From a checkpoint of a small transformer trained on Wikipedia.
Size: width 256, 2 heads of 128, MLP 1024 tanh GELU, 13.7M parameters.
Training: 742M tokens, 5664 steps.
Each number is 500 + 25 x the weight over its row's rms, rounded and kept within 0 to 999. Layers, rows and columns count from 0. Numbers have three digits each. The size before them is the row's rms in percent of the matrix's.

# layer 4 attention query, 256x256, rms 0.0397, rows 65-119, columns 0-127
109:495474465533465478520481517477470499511547488469504527484532488467460510456509483530506528502499472469495502497476485542509479482474557498512493521501484478484481457471498538493524507497527470554520521485491563478532507469460523539490480518457503511551517512499484479558506516503499491519470477487531488528526506484476464515530535493506530490496506496508534513485499497466540560478493
101:476536450489488460479495497519468515510533516491492485504510506504512493465498471528525480524501497544512469520463463482505528499442508508535503524440530532477534514503522528492495490455474472532492520489474497548513446479495521534500531505508459441432457466458486527511486474484521486500498474521524478470512502430483479474504544504459502494516526541510535492486528470531485461506493
105:511498480555531491500482519515521506532542507490494478518495515488450490506495487515506474466517491516509509487490524441466498529480505530486523525516477482553463428531470496493483488500529472537523502489481471490455492465512508452494526512488497541468499487477482504487469457474468431492474491507478463492474509506521515541510481482504551525477519530540495501532499560517516515484489
105:531518486504518508464508495492504519466497533458470497460474494538497502565510490502466476444461527485539536488499484489482502525523509481481516525546493527517517482517509505468483512454545461525554534496488530513520539518522516457529515486505501459504509502532483521476508535536461465507502421482495500515487536509527523503481470484499477492467516487479522513468466502477495556511480
111:531569497509522482533536542475499496505503513501529503484479475537528516521520494496490488491543495455502515506501486465516500518513522465495478489462508528502538515508496497485496490477503499460531482449510527459482535466492477471525534508531502488496529455533523561476516492479491557511480519497486514507521500525522485513512488494507480458511490500504473529494476503503501469510546
099:481469489470497517504547505552477543501552465538517501536499497477515479538486509489485508486522516499529523505519509512510465482471455528550480500520563527474536541508517525499458511456524484476480483523502519542513490488549506521464478498507484498463535491519469480512501538501520467521514521444542516490490491510495507509492519522489485563488489476500535499513495515490473502480503
117:432492461510498519498518487501494503475491495538442522503514492466519506495494481466496487479478541450488504491501466475558498500480482485490458471507485486487514539533456462513516510492487486506476564477499456480490488479519475516517474519486535492485510518523468466470506499505509507468486506466546476454499505517500540475498477470559476502503527512505493498501512508527494488526516
103:494472490527491501534503473502497507483536494515530462507458492455464508516489438508503483469505556457477516532479518451535513507533539472499493527522493450532522485551528490527477522502539459523519467545525500485494467487492498512496513518535483475507491464488506480511475524485494501501475504457482515566492477498475452483498530510485511538492523514520529492534522480478493485497467
117:527480464438524494523513525508510501511490523479491560527482546524469466547517487502490427468491469449491496500516511535494467501471526493504463476496458488498495535497473535473480478489544528490514493478513499471507476486514508534541513512501446459510510529504472502485510510477502500514518538427527504457531494499542512447538489550522494493516482507486463505493536562543473506481567
104:538512447491509512512473479546560462440509494482458506431502527510495523502509535479472489483500435457467530500453501485487469526533527518521498524483500500511542514492499488539500498488491464489532492519477470503532502514505477508540523519513510502507506512472462531491518510497538518485555531514510482536493519492460491502505499505478509484514525504497472508477516518473477484503500
121:456500520523520467533524495528528454541507471521505490517520460552463485508444514522504544493498489509491498449465470488466501535460519486486510450509505555504490516455519527494531495468511477462496460496479510501504523497509508523513512532482494468554516511502490523524498478482511499493459516523502499497564509499491529521457462531565528525511442511492478515501534523515552465494475
106:493458487499487506492521504479533494509506445514484518523532481498493499481504464512487501477538473483460475516505512484487472490529480495467536492531527500498442460537503493505463506508526527476502480526517451544519487487491554505521553472477485487526432524496502532522529501543479491512475538460481500486448477475518523465497507519420503516492538463475494509496518460515513562513479
110:521501495489443466502455495470451478502485514456546468475501514546498499446486517530473469491494530514500458529496494552529495491517473509522524479476514517521511512499506577508502532518476560499506492516514508503517515476454456514467500481502523484531507475488513476499525516511535495531510517486486519488524516527459427495501490516507533488493546501463509487492510459535460497503513
107:511492546485512524522500528512510480496539512526453448506516498526508461486491507478486488466458522527534503469519494487510481469511505478482469506512448492501482509480480478500494467549447504497471486504495467475509479518485501493473511510476495495474507510558499433487512520524478488505484520451486539526488532513469515551479559492518542492511486546530541523498481528498512531518530
111:491475507504534522494490469477480466501452454518449502511538547496464489465527509544483488551504496468524514518497491500521504494497505517520468517496494537500446518500455497493524536515522489520513478549489473465488527510542504504501530491507499494525508542471507502508505517514467517526485525476533511531509522480508435498514492507498491519528471458525471488486524462490489528491486
115:509497459489477474499479444485516488488523469518513524523576513516470513491466496549448502467499516489511503535491491500478493492489530523522479479490511457470506512543534529496478531516524507496483498499493498527507476527535526503470494503473524531490516488478454476493517469496481510503478495476503459453504490514461501426498521476540481481524537509485509540499534463498532499495512
109:473502479455512471459480465497508493471474533535487491467495517544505521490491455503489500532484462504476499557529459523525505508524569508494493541522534522455508472445496528481515546494531480500539523505530477482512499489521519513535510503470520476468495518477493526514468516535498443504526466479488509496555510452481516497482483506505476494532531509502499482456522471485526504480478
120:475537485559552558498499505492474489531517497496545553504542516493510529538497459477478501541514527535512460478477489463500502542483536524486499504497475482488469488501458489516455488532506507489503510470533539530500499498494514528498506554548448472530473468489490506472484483500491492494505466475495548502492446536515510533540501504513520491488522475521526525489511478486490507483499
128:476569426479484465507469481520524516462461530483508451472557476478454463543483496502509446489468500478518502506493481486461488492466508540512481517478527482506487518498472541551512487477476487463493527534542457468509511495506512464561521499483516526503493477512508547478513465490473525516534527509508475524537481480503480476471479483501506490504512465503516488494536462452507500520527
121:545488499487523501505476553478486500456455552483478508496533517506540471493461473521467474510500503485507546509486490493512479501503502501511499528542511483488523507477522485486509482462491536517551503505513530480483523449535493480510526497506496497459433452501526513489532462538461496517525499520491487514493497516484512476501459497478492550507542497496514442494475518460543519526537
121:496489497510511569521509503486476502435491484509506502555514482511525503497463494468488498521530557510492496528519522527583474505499495518492458487488484498511541436493531510494487492470535482498491454499563484497510500500487512479480485554483490513509493468478486482458538513504493495487454436517527506468487514519509498544509505463515489513500522512444519521521477493527480527544480
114:498490503517455519509495485459466526474447514469522482502485480480476509479479488471507540489506528524489501449501515513551501505556538536477502441514522502512529496497485444478472499519505497489435509498536562524548511456480484493513512533498480486507470505521537482491499502490556506471465497522488528539530524511494517510519545527514508525458527523469526550501487507501485508452503
113:500472501520491559443499486512482487507530456506557539500483506496511501457532532490488483514461488512442493502503496493461510479522493476514485456516505523473453496506466456523490426515510520485472524467499513521471482495498470519493478541516493488559469519494483519525468473497523529445525490507493501486497487495539501495482487449493527474548476463510501520462491549468482485514462
111:468509541570502462523523497519477479497518464437527447498488528529508503525495487486509524529531490517519492514480472519533505499545462537525472477483493504498547463530514507480450511504537520519511508447481505499464483521490488483495474494445447500462503467474522435485525496549486510526490490519487487554492504469451494479490464483498437549494495505487504457487545520496491469496554
111:466505485535506507528450477526492483506471521477520490465487504498507484545497514503454493494439493538500503505483508480559448454482493573479518536495502492517523509527501464460428507480484505507508497495512505561525506489515497523508521530533497486444505464509503503475527523519477482524497538469459495484521486540476492506489521487501528460437466525511526501550483545462505500507542
108:526547516509488460501493544505483530485488498489495516446499471506489511527516480488441495500460459523542501506478529540536522484516492548534532469499518486493524499554563514501534518482507455540504462496511544476567466488516484503473508479462491498501543528523532519540468501464520513490497498488480492473483472518477513486505512490543500491461545495493519480532499448496496470501525
109:508459508556490521547497477481536518508515526539559473477455483462484517539490464508515514514426507502483517510513474502528482504545448506523475543470477502507526518526481536470488515514506499523445492521519499510481511508550498477492543509474493501467498491513490497525518492499483521463494502487468514473481513488529476477516504548487555519505526476521534470527526521514504495522496
106:497472478499468524507462509517521475505525487521493503496509471503474504521479450490474495536551469515459490528486513493522477470499531533502496543501484512504489501468516488461494506511514551517505519509506579517529502491468507468469496518518483532535480512485496459506494435462485559527448513460479496489471489510504477525523471527535525483472518505495521487488497503465519484497433
104:520471484545495484505445483488496528511498513479518485494466511490484498525484513521523514460480491535570512521482474510513502511503507534541476513520479515486537467530477510472536517500433476505482462538538509489530526490490507448487535477472476532547509495518490493529545508520462475515462505468450497485503540490473503512539503507514480527500526470522505486490512470521461523501507
111:530516480437539491530454518450522507502499515478502480503427506507523485510458494494523487502479494496513509520471481503519487469546455499502495512499459504498520483509520516488494497477504495496557515530530449506500473535520480476501477491537514494525539519469505525531448506498437480501493547530471452505513493509540504520533449518503490491500518470515494488499541495484558529465495
114:529474513501499499492483497501521481517518485501501492513510494479481489493502526479554531545485531528502513541519529504488487514497528476513545455508500541493516480502490499489480501541488498527474471509529509497547510506534503491514525495489502508456469544501525487519485463485565489486469476533487491489499491491484515481466513447472492476437533471445551513512517453479498517519489
118:552522530506510514489513550541466482513487547516493467494434479502476478493464507481518471443516493493492498466508533499451485521490460473494493530504506506522499518507493491496467490483521492557506480483492548494544507481467462504514506511489523511515522517518486428510467478521501492527509532480505487498510480540510511500524491526504476496523513462508479496515476495483487542556537
117:495503522525504469538537520479468508487529514494539460499499463428464511490485539547512507495535507501511534486530529526536478499490498490535498525530526473495503526494468470497514477472515495522515543504531485526504465473493500527495497496528522456506498467477540515530519509493468502508547469564519493522506449448459473522471473471507502508508527532520524475475510519528536485510519
115:508521527521503496519469495517492486507487483501482505574457446482497501520514505528489447493487525484490486478518525495487510516493456518507503483475502489530517496470469522511499459518479487529487514511498523524492479525473500473450514549476461521498476516480528495507493522484543483493473482549528515503479453501467513512521533518464484528539486492514494464511486487460503540503550
109:450533512532497494513485474489505484477496500491478467505471533504495507509502492481501460490491501486505494497493456504470451457509501525477474483504502464489517488457516482534523488483488514480499520505511461522481506525528526534532500550537533484506560510502467486503498498452444559512458470529524541501508485507545538480517530507494524484498515521506498497484496507499465521493493
111:494467509471510494440533510503496507509478508517494480481468442482486529527485511461517508502543495492513511500486503448469495486499492479482520500494503510573494540508481481492472488504519542490475558480515496494522516451540504510498473478480501518479447502501479494530464482476472527527520493508482475533528487505521473467492508527503502522513515498534511486511554517536479527541543
116:455473498504512499514502485479466522447473476534498483513512500452518453483508486491512466492481504559500500520557479521514466525475480505521465472493468491482471511509467495488505525496466538481524537487513507522469478517499516518504472495495517495460498512484510505522527506486444459501530477494468504465500494479534494465494507443469485473518516499496526521489532502516536511526520
115:510488476445552483511489510552529505505513513546538484508459516479500489473466498488517529468485519453471544500509503501492477507524551478475477522511521510471495550476472492472572478506519477456513508500471520474449478464490512513526542512471530461504469540525508471553497519502506511527506498464472480506470481503476491527493483524460497466511537482511483510465499529501524537485451
113:486489530516477526492483505506510514468477494568432530530518510483519493521481507522506489456501485542503506533525492515493516469478494524535525481495496531504492493505481501433449541518545481507533503552513521494489515504476505509508481512524497509544488488444457481489516470499506552531469523447514486481454519531496502536514503517478477557481503471501467471530533548516496478515527
109:495529511501492473557497523506537524486508493516530456526471513486500494523494532549464532438484463481495437510504547494539510523505519513501507506502503477515499514492525520479485493537532464547483557507534472534530511467523518515482475528528461516533511464517478496458484530477483500522506526478454488489488528469487492491470512535496517469478526483477524489452492433513503483485504
108:527510478508489489529518477506499524505538451495552462454521532456485490472497517507473490540460509509506520492516487518522531492463534478523459488500499512524502505470492525510528495506534512530488531550531540527514504486474451491489543536445533511522493485500499489526488465543518505521482515476480469498458543496482491518497494488478480509502509493478531485519478519505504525441528
117:501518497504481528539472504505497459470500492513577503510510537486489462535500534534467536523513476496477511487497496515484497493452568549515473472526484476494505515494477526539504546512511515498504520477498504539464523459511475509480506506517514524514475482527499510549495513481541521529486503505506553486491525494486466510446448480515481518512475502509530522472496510487489482513500
119:505525505450519496508491459494472516470500476507500492492523511516510547448477498540465496570538541521521520483506496498555503469490501490493517509520470507532535471492511538521521497520502510518515540509555509494486513502532494474491473475508524522503483495488487470509479502487485474465431494514453512508502483477497454475440474498467489488459469495469475479497525489528545505454468
111:488496481510524465501484527468544527511490487514449505525533531493491529522462506500429472494497488529502523470498484476498528484518441489494476490489536502496516533505475497559517488518481513499513512524508481510485530513516508510507496526470497497474547495505504480474513494489444484541518504483501460505491454456582521454507478505506521495514515480503510479495496511466485534557482
117:487516499477483467512540521469460503470501554468530479465470471542463485501467433490493488473523508535476499506526555501523500492484477509512547482534506518517474493483486503457497486514519498506501499491494505466472496464513478505493481490481496475468499516515523479459453481505482519532468489443478462539504512475532527467474518508504511536450531473502514458486494488492519571503534
113:504500512516485518488467501526490479507478499468480514515531480466487499482507511493524501519509495542541496516501482446495487529519509450510497499550517481497459479471502501467522499533483512552513475453518509475532518480461508503527476541507506486517469508484558455478485508513509521501481524500495547523501478477480415531491476515483519524490468490516480472507496530544517481509482
117:518486494498482498525484477506471533516508507524515525535435520508514495504466470462492468481521499478502493504547490502489471499442460499481503523493514501521523472472483493504473506473462507477499530502505519497505530543529502476546505481475445508482491506489478553456483472505464504491478501483511477477543544530544526522534445507503504508523496467457518522519499521464441526516412
112:489484534484515485511491514509505500513475526487537495480546551495500491494540479497537525516486493478499462512535472546485485521527549530514489517509485501467484517476522488503443499462481539520457516445540510479556497446488496501496525500558468467506459537531482493529532443500503502505504520503508538523494502502515525522528515500471442450470491511475480534496514469493513506491449
120:471497476472516544509413526466472511500508455479479439490494478550498511495501487517453521491480492495511515487470499522539491538504502446467484511511510515490531503466465528503482518484492518506510502502519471502505560497502510460505519518487489491503521529506517496482504504520489465496466504495533527525531490495496531506496536512535445470522511517499475500513476478500525529501486
114:483522534502463478457497539506507420471495505520505522512493495472521484463503480520521482491547558487520527504515507480552551470515439454472488499489525496531498501474491506487513505506488489472459520520540505489457488522479489446469523555480491543518520513505488491521509526509478502492454532490511525558513499535489469515537535494529488509541468470491504505512477486510522522494528
113:506538519498497493510486488457535499493498487461465505462464489482515495490530471491490500475486484501539494495451540499527482522517536506504517516442525470462533483455539493513463532457528500492491502462537479507524541449500521514488503460503518498547453509478546497489488508551497486499507474491507508523526500517493508452514538513572503459450518499477468537517504512530490485502502
112:462545487508484502500467466466519507531489471484440536509503495472503469498454501493540489516479482477509465506464555534482493493493522510539516500486522508481487528530512498506491496486502421495495453466502482524465511489468527471526482482546494530462509514504488531488538498526503520538568540510500447543504475523483506487474496520491507486496489532448463469520500478523499461487510
113:517502497444478461481506509505543527519527497514456509572477473510444533479542534493523529536491473487514496501489500516487473468494476492458496519481465513484496513508518505466539509430480500470537527506554527467449483566498496479492471493474518510514534459483528488553533505518493486486523533454510504492513523486504522512488522481504472513483520491515459475528507524503535499457487
102:456483491471474542489528511521490491464462524482507512508489469501488479533475499470526488548479499512476574504531476476456481502496478518496510468526525523506473492505512469513499491474492493539478462488510490522482473497444498486512485530498497482455507472545519456538499566505489509525507467518477476515502499523530532506492505492473535503491509520535535495468509496488493526515504
113:520571482514447505492518526540519462480513520454506496484515476543479492441499530441498506489491490504524495494532488452512512523458483511512506495560470504501484505483520495461485496495476497525488492530488505517532536492464518458510540538523493526533513472505544535512491555557510486476494505494555452539509510511489439528454508511481492500537491512513504492457494501452485478507501
# layer 4 attention key, 256x256, rms 0.0397, rows 65-118, columns 0-127
107:517507508475521459498527474494486548491553489498476501514492474515481466498503507463534476470481507511501487545524579502475480468504468451483511502562502498498470492489536478508496492475502477530461489523541515516447485485504478524511527492495583491500497508547520511528454493494513484492476502528476509501502486540520496498496484530512485521488482528487505515467478483529492515516475
100:512491526524511490456518479482515503491501504452549477528527504467488471574521535498538494483502496495517509557494508487470470496517525549527465520515509437467502507492489523507516481494481487463496511456513519469474495527521528476515507503467511480503492515517500512520547529514510500503507528517498526514483498529453471489483511479453516496562492500522498462496484479512508466503493
104:514486521553518493535491447510488460529483471518472532495502494516523494528495540529495499490465492485524505500533494512541480497506489463524502476518483465514454506522482433497510478524463462483499482511541459509500526559509513502475495469572508515521510502491444481515518480515474472530525445516522472505545475520533486520512516512469520478499514504513536463471492451496507489535484
105:529483495511529481537476504495511509495486473451478511439498495457530484458491519482522522531464496480493515523510471510592498507529514498536498493515554498522487486478531452488485468486533471474508438497538467516511545458523492512501516519512449498528493487485486474523498487507457478523482522487501492522521498506497495470549551475546490527495504512469525512454454476511505456520476
104:499463491525490512468501547500505501507491545468506502535511512523526509488523501451551511510511517505520479468460444521508522501530518507479542480497461482491533489515469528510501493529491540512520485500516485484584482488473507492476522439512480511521442468514507480527473475546533535478492521514524520485449468521481537512517507484509458473462505485492471498535499497480504460491487
102:436466497516452494509542461521519532470486547496503519503502540489516512522510510524472520482444510498473530514513518474472486490493470511475430514505473485553531506527457511487530533468479477525502474515518517481479513508463539496511491553491506491462530521496495459513502457485476549473476495500500473473495528481477496498508518465477497458516534503517505532497469513477501499523502
112:501483467468468538512535511484500504514461567512479494509480518497494512541538520469501491522489498510501498471525529490499518495497486542522497491454510500561518533466494546482473451468512517460485498497471468498489523547523493462503457536488483511511491488478513531491508502479483486507511466454517522503503498521510485528489488511482519493481502517510501479508472529526455490521520
106:519497477537487477483496453446473502510542507518458501495522473502488430508500486514504517483563501499501502562528517518470480478524489489563532507519524499475492530485442505403504487495488515523488527518519461539494511481498507537463501529518457518503476469522504466528530484516481458494530512528468452510491474538544490560525540521508501492524490519537522491482493510501511492506491
114:479493513497516534484534541522536547523470503482481464503446513477503521498488504497489488485518513519535534475461479472485481509534520504473516510470488538517469482471514495515473479513487523464491510519482497466485509463482498570468503524502524480510475485570442492491464506485528515515505521454546497498550534522502555492573475483504523484490490509482476464513462504486520487554500
103:503529473515527528537482503506478480485468512479506483474533478486488455541520470488495516483465496505529493532464474503481489546469472448531505478525453504461499520532510515457515506501496443501479497484512521493442543467509502491501515520516514513487420477507472528508509470515496521494526486472520516493497497533499503459508484499507501536463484530472514490498454516521513455555504
123:526517486519493526519471488485490514501508487448459474472472510472507581499541497512537504514542555537530482500487502476505466463500538498504494503527528505506466509514539528528560505515516466490545505460521483486473495515518477469515533480490518463498513539487484526506493471480495518504489534473525588483486482456494504518532518505518498484510493533454472490452498521497431517520513
101:557551456486496465474479463501535488490529525487515497521490490527510477483481485507546519458514462489498474516512492475495548521510485476530528540517512502461476510502527480476501530488478523490513470510531507493503512524514493477525496438514470490500520465523489449458528464479460528498507528511449470533521457516557460495501520466511515483511481488490495539520491464450506483525503
110:521538515453484506500520529476503506483408460533456472493550501479454472479504464485502531532489460503476513491465512534524523469516511505462482513489472472521470507483498471518511542509468482501509479536489491520532475478537506521511502485436496541504503533523524496490475525510509536454517550525486534519493514489467518509508470510504453503502516505513528483552466467466498475464511
106:502483514496512482469488501482504534490464542543488529500488495488496514515491508508480467487507466481477483525509519433536459510504531522497484452487497474510486525539535519489510538514527490539454497538525482487486561498498520521481499547513475508443513465520542519565492566496508482490476460513516478477499515445486510512507500488472500491495484500486480515491498460511513492463486
106:470481475467499493483481489516489530518525480512519478489512452495502491493490525503471524501500518496498533485487456551488455469498478473490533501484509480479501496507520500512524474476438494541549484501510477497448516510470496472533507492505482485484534499495456574510508485489477497446537585492497482534527464550542491491502486513499478490510534487546519504485473478530481524487499
109:501536438529536443444514478506469457526532486483470481471504522488510499513515508506524497505474492493485528501461566494485485455460475486506477502495485540495450508518456496575471501482513548476483481504520503509479473462528529502487489492505494495446510493513516494518472474483467506499501530516506516529486489503477530498480507544448510514497459533512517490492479505466520530510522
108:498495513467513538509529516514515514489484518485479495496510465531502489511465470503531505489507506509502514478491506525547498484523525512520508520491489504522567485479527486464514471511504487471489505472488516549432514496526489493539529457470495486450462527520510529480502500511472436545462504503503463509487497512490454485483506458482531497505494505497488482467491507495476458503463
115:513427483505505503525461518531447478521510437491507517541466479526518478481504490504464477500494498497514497494519497496522546481486524462537481500489514504528475467477478519474503491493528546467505515468486523493534480509452495492471477498507510537506506510528480469486513509496526512472472537533489499442537540517497494472472546509535498523550492501468459494519497470500501477520516
115:505520499519522531509477504461471520540505522494516493484518499549474489470436525511469498527511499488502522533521535505495482520469500492507522532506494478517544484508475509518507557466466497514506477464500523511484500466484461479553491477481498493510521467500506517480496486504493503516515477482520470531504508517459481558510485532427500477504523497490529503522468485527477509477502
119:483502467475486510473540511500509510454475461469505523508478467539490518492458491453490530507508499495482510533490461533545522510505511502497505511486505502486556471524525531476482495515442505520535463516525495484503521473486477506486518457452458518500473521517469455472449529489454505498503450466477475503480526505535520471496489548490499453477477490497461474451471489519531491525491
118:479504451491514543504530508514484486510491456471502513541516533517516479532501478481472466531443475523512495551504501516520503482471518486487460517530493479509526498492494469461483513500497501521525519522505513555450500507522494498503505495475484533465494499504506451525518494496510495478470477484509477509492536554503469522494521496562478510510513488555516491507504464460509516458467
109:515510497448484502486495553501493470542498498545486524498491517462528531505494499485483531513501505471516491480527552501530514477543543499512551513535510534502502498485484544476522493511516522492473511509527509505508549475578469509473474519493487504474501557514503465544472466504482518504498492506473537455475522491454437483473478459515487488496480533480497524510535468508451517517472
114:455480498493481496524466486517516493486477491473558505528469524471525449512557494474512502500535486506515493492528504493468517553504462467471528516514521478501463498468503472518476489516485487477494522471476480493533505529517564484483525494538507513463508482468551486530420507499511517508503528501478505491514506524520459508473496515490506476482509558493491539498528519527482498514478
111:511516488460534480465523456508540492489534528456458554503533515500486512513504511525542511510477523536527519489464490449482539480471483485492498537515546464490524514496488516467520524487470512524506438514489477523502474523530507470471493515539496506509489506448468474495499542520509457486477525517482480457456507520539505483511513490501516537505497502520459511526478481509533489489495
108:489472496505507499455513511529437452469504502485513493446538481475510482521461512494507519538473460499515508510485495455514420461496523503492518492495483474486474494514519483524551464480525496521454472509562522475492506503512499499456466536520461545480514501527470491487463497469446466542491487479489502500478508498478498490512494507483509502463500553494543495477518501489505472539517
108:502492493460476503511475485495515499519511477483505515512493505498494530509543527464520504498471498516482544461507523512498526482511518469505493499513522474496504503540513505530486530489498450478480486497502529510506543481502505509471504461472507514508528535507530489491473487547485485494543530471499521486439499471520542485478536539460512504469479472502520490500442536520490512489502
107:488425467481511494479513459507486538499487502523524506509531535490478520520462522466532494515497480483512512553456491498530508482507482526529508498508473472522519487513499530492493490515468510464500532523537493439531438529529500453455523539483492495463501500505509451491471477483525510529519513487487532479520495495521497540469498525462498510451512510533522499517493514512441534504462
108:498428503489521518504488515498481474503470479495492508515514539527521459463480467491497503477488513493528488488534517502501488448540543503565531515519485517494434477544522511512455466482449522510487486498538514473484525463444508547525516491516538473502480520486462517523482523520463518481496554482510522512519462551518484528512487528532488505526508499483456517507519486482477528469544
101:483483516480495475516539505511517492508490457515484526429490505499501521517515476492490510483491467459479516519490484518538515535496486515484479497507500441495487501470523568526460504508544473539514486563522500521491469502518441451494473503492531513525551515493508502528490522492537507492485513474502494514502448502529519459504501539497509497505550480497497486504461517490511501505447
108:505480504513492535531471478484501500488491535518507513494508502482495502473505442530534512509508516460518545499516471491514507464534509478497499530498469545488529495460472482492481484485511460529523467497472492486508521482495472532522501468484482526469516482504510516456526504480470503539539473498515478506503477518531499486476502521535480470498453495529500523492522514496504525500477
111:503482444518493482484458458471512461489479501501513505480494503490541496518499530473477504490480508493475520453514545517466482521494494525480515507565498554501484533508469467502493508488487524464450512506503497518516456505568507497496450511469506515515522482450441506526521519484497482514481496490485488527518493501472474459536485471482506511524497531489451528481518530512526512454483
113:529483544448500506506525468494494493514465495513500536482490458494540503497499493545503506453511503492487508498459532501502514532496470525496522488499504488500462443516467522498455501519529500505531457535466526502510494498464497513468506537478492493530519505509496462474488494539503488575535481485525501519531541490528521526511509476542476531484492493438536452507498535476528524515531
113:484491484486503490499509474487480575498526492524488493506500506488528518536550511468557542501520521492521517524517526527486525495491467510518498511492527488467537496493522554531546487488454476503508497467500531488480492474466541480503484468492513532486491516452515487505511417488494489555469489549524498518495536478489474517511514481483488528524464489555549509484500495489554534485460
112:528481560495494535507495525512494513548485516561503505510511485505547504519489506482513469457469539470512518549501483503513566484469469473500466501473510525453527494482509510508495499559520478530483493501491470494484455519494519509499488523517493546501545462514474474486505502549505492486516495478478460468510478485432479518502501468486507547532490459476497519507521494537499511445522
104:547482488540514471481511533512512517540477530489490490555513484500513484518518477492486468523545492483511503458565469464500507526501498491512493550515499474508511509504526470509517476480500496511483531467514514516508529451466486543498496539515492477448512491505507536469471512492506472523515547518498472502493503527488466551549494515521493476486464502546541509505492559463494513532466
108:500497491487475515523496471462494500463523520536521528494504521460456531489512494534542501513526533497523493495497522519503488535570473490533531510502495479476533499531434512500497494520497492509489503487483476455514504470509482509511492509504484459469496476487484536450470485480523494495499494470529476535507510516539503525524489459457509487475492496474530496493486457481530525513547
116:472502456486523532417503534485501526477499491487512510535496528490506503525479509490488488526511479442461543541473512500492464473505495544466474553475525495514504508492520474526481478457494483499498505501507491484509511487500520489524511462537545491472475535515485505478522503495526420526474480515541496502502536523506468527498483490537509471496495508537553487502481458513529518480509
112:488496492481503526503500533490490503488505556510488449484491506519499562480501501528533500516528470484481511467494462523491500557484538456529509508509559499486493503494500507516486513505478463502524545513526523467489498489509515509518490515506496449502468461523528496517526484499500507529511499499514543517544502482502538496476483447485550505504498524492495459457487528477532498520505
109:486534530488491486474567473532508461506485526519506508517538501523494499508473460546489496511495507470481459492529494498522477469508463488528507524471512471509507478525521514522451523537503529494540502482485439492500507531471503493500518478478521513504481514519472441478505524517492478507505518449498471490517457488499502506505455501529484494536513488457478473428493525458507526538519
109:533544482494463484485499443465484520519507486525467521454460479494476479476502485517502458500488493485541478511500505499518504478502530502543501520511519479491494458505508510505508488515514499486476537498515523523520498490476512529483509490549466497518497493539558510485504490504483512512492535483557473497491500474480530515518550465508514540483501470494505523521543529500472514495500
104:501487485444470504572530533483483538489527482501509513472486521482479533511509559475490468485497491458494539516512470541481523503522494530516527476513512481481475486501448552491487487490475488527500502511495560491519504531507479504499517510522545521465503506525508484552487503472476492509537537501493563518532482509503485536470465485515512469493506482524527528489510488506531511508508
114:469506475475557525493505478507489522498481458494455472499460520516542471486471537522502477541484551469491535499538492534509500514510523500474489517484505529483488514471519541497483475520489471467511504477517488505491519471472496520444531527536498525463504493490511479511493472523499525491531503529492558495457505514477517548500488471505519477496548542483510495499534479475478511517504
115:510499497494519454482499490466499509513476455519504521513515514514478509495481492510510505522498484492513491509525502511497549438583535513481503523521504488493499477485440464477515504461485497484508524495502523525473519484507441503497479477471512495487532478492492555495483526482440476506512485563477472535507496524483492504457490512513477479539494536569480536472532510514476457502542
111:483477520509468499520523478509504528483511503464516472515467503515534508518548449502506482515506511469455495513542479489526536512455515512510492496508519454520497481535540510566508502476501499467481479470481473489509459547524480499501487513497458465499494541511486470472468450509451508480532472511499499526511544491491544524505484503510511491433524461549494487493471500502518462511550
115:556484525448465496466527477485477558498503492537463533526513481501486537442466470526518530487476504491495483482504530479535533472537465518475503491490562497537508491500536490479509493494489495511498480528508530472512529449535503487533492481446498496488487551505502487550499512517482449538559467500472478507500480503522503517518473477512519502490498504493520542518500518509515477521526
111:492476544509481503493507518445471457472508502538481465470519482473519462475534503483501471557549532508498491491522466529510525493496525493501534539498482454502474513477514487486528539471486478503501473508507514494496551530491463490504507533468517488522504519515473534536507531496516506519478550488467539528495517510496503509508475502511501518554500470502492533480519469504500510487552
113:499477494517556520488483520469530503550499502495495473543471505536503545498515467478488519548480519472497471483485498466522531486504543523509473480501526516514498504466491456462493481500529506508529520541517469509504504501536554499538476555484502455495513519491486486500473539469512513499482467488499460518553483523536426509479509524506484491513530462493468489489511483483478543481484
112:521473469540512484452484527486538511455503519484513481522447478451528455535479552478510484514493445551499567474467476535490481526546547528533492533515528500503481509475499517522514500564496532498504478497500497525506484509499503525489522456510521499512501491505477503469510562466519522504475467486438499466502489518515507460503495491534532497502501533548484500525489503489470486480466
116:505502488511468519465539521531512531514509480522481481463492513452454503515483493459506485502461491457517525500471476526539492512509545512494495465503508505483526513452470505534520458490568471499493480521505525527470533477516513504483500462461472481464516488534467518509514492516499510499468443502534492500515491516503546499485478476553541460501485476515488518483500512508510484485502
113:506510515507503493524486526515484519520530506510476519483516431544484479502497495507444483482480471473495485524474482463505540462489509488522474500494493482495539495497456475512508514514466552571503483501469495472516540497486510486502456511525495530513504490483551474489530523496488504485473502502482464515495436493508513583490468524521458499532497487480477496502513484522523521464532
115:504505474506489483473469546499521472491466514486454523526488520490494498516504462448493516463495477491499472540492561541499518503528529493533504493501469529476508511493512475503486495508508499511497514500504574510523534486487451496525483473449469497516515527522473536488497470451471533522495515459507520485458499558527513514489509494514493517485506530485488496512464469485496533515469
114:511547505488488465510477490509475471494478535473472448505526475477519466504507531511489509508484539479515523480453542508505471531531551504522501516488503498494477509504493499527465534490497526517519469465521505518504506528503503489547513511495468470551500425518535490496503438495507488447519508504489522498470490530444468457492505521490499527485510533538515502480515438457476530521484
111:512508508465530473527483534506485541507477499506526479494494574502494523481472488518540465466498546509516510457492488530488498471495539517532469493505522493490530485494519490522502548512523451501539499505454481476494477459464467476500546518471484447532505496500521513465464511499497533519473488542537468461465447541531512508482523518515481451511490489481549487482508507512513570446504
102:554506556521535515460480509525500517471508549498496534496504510508493463506454503560507497509522492502458515486502478516508503516470464507483499551518488453501535510515504473471466527529458522473489502498467521504499520519516492460475540531488549514448481467459529472512547499523524449524532434547481526507498474479476500505483471479462494545461505521513515491497485514524506530524496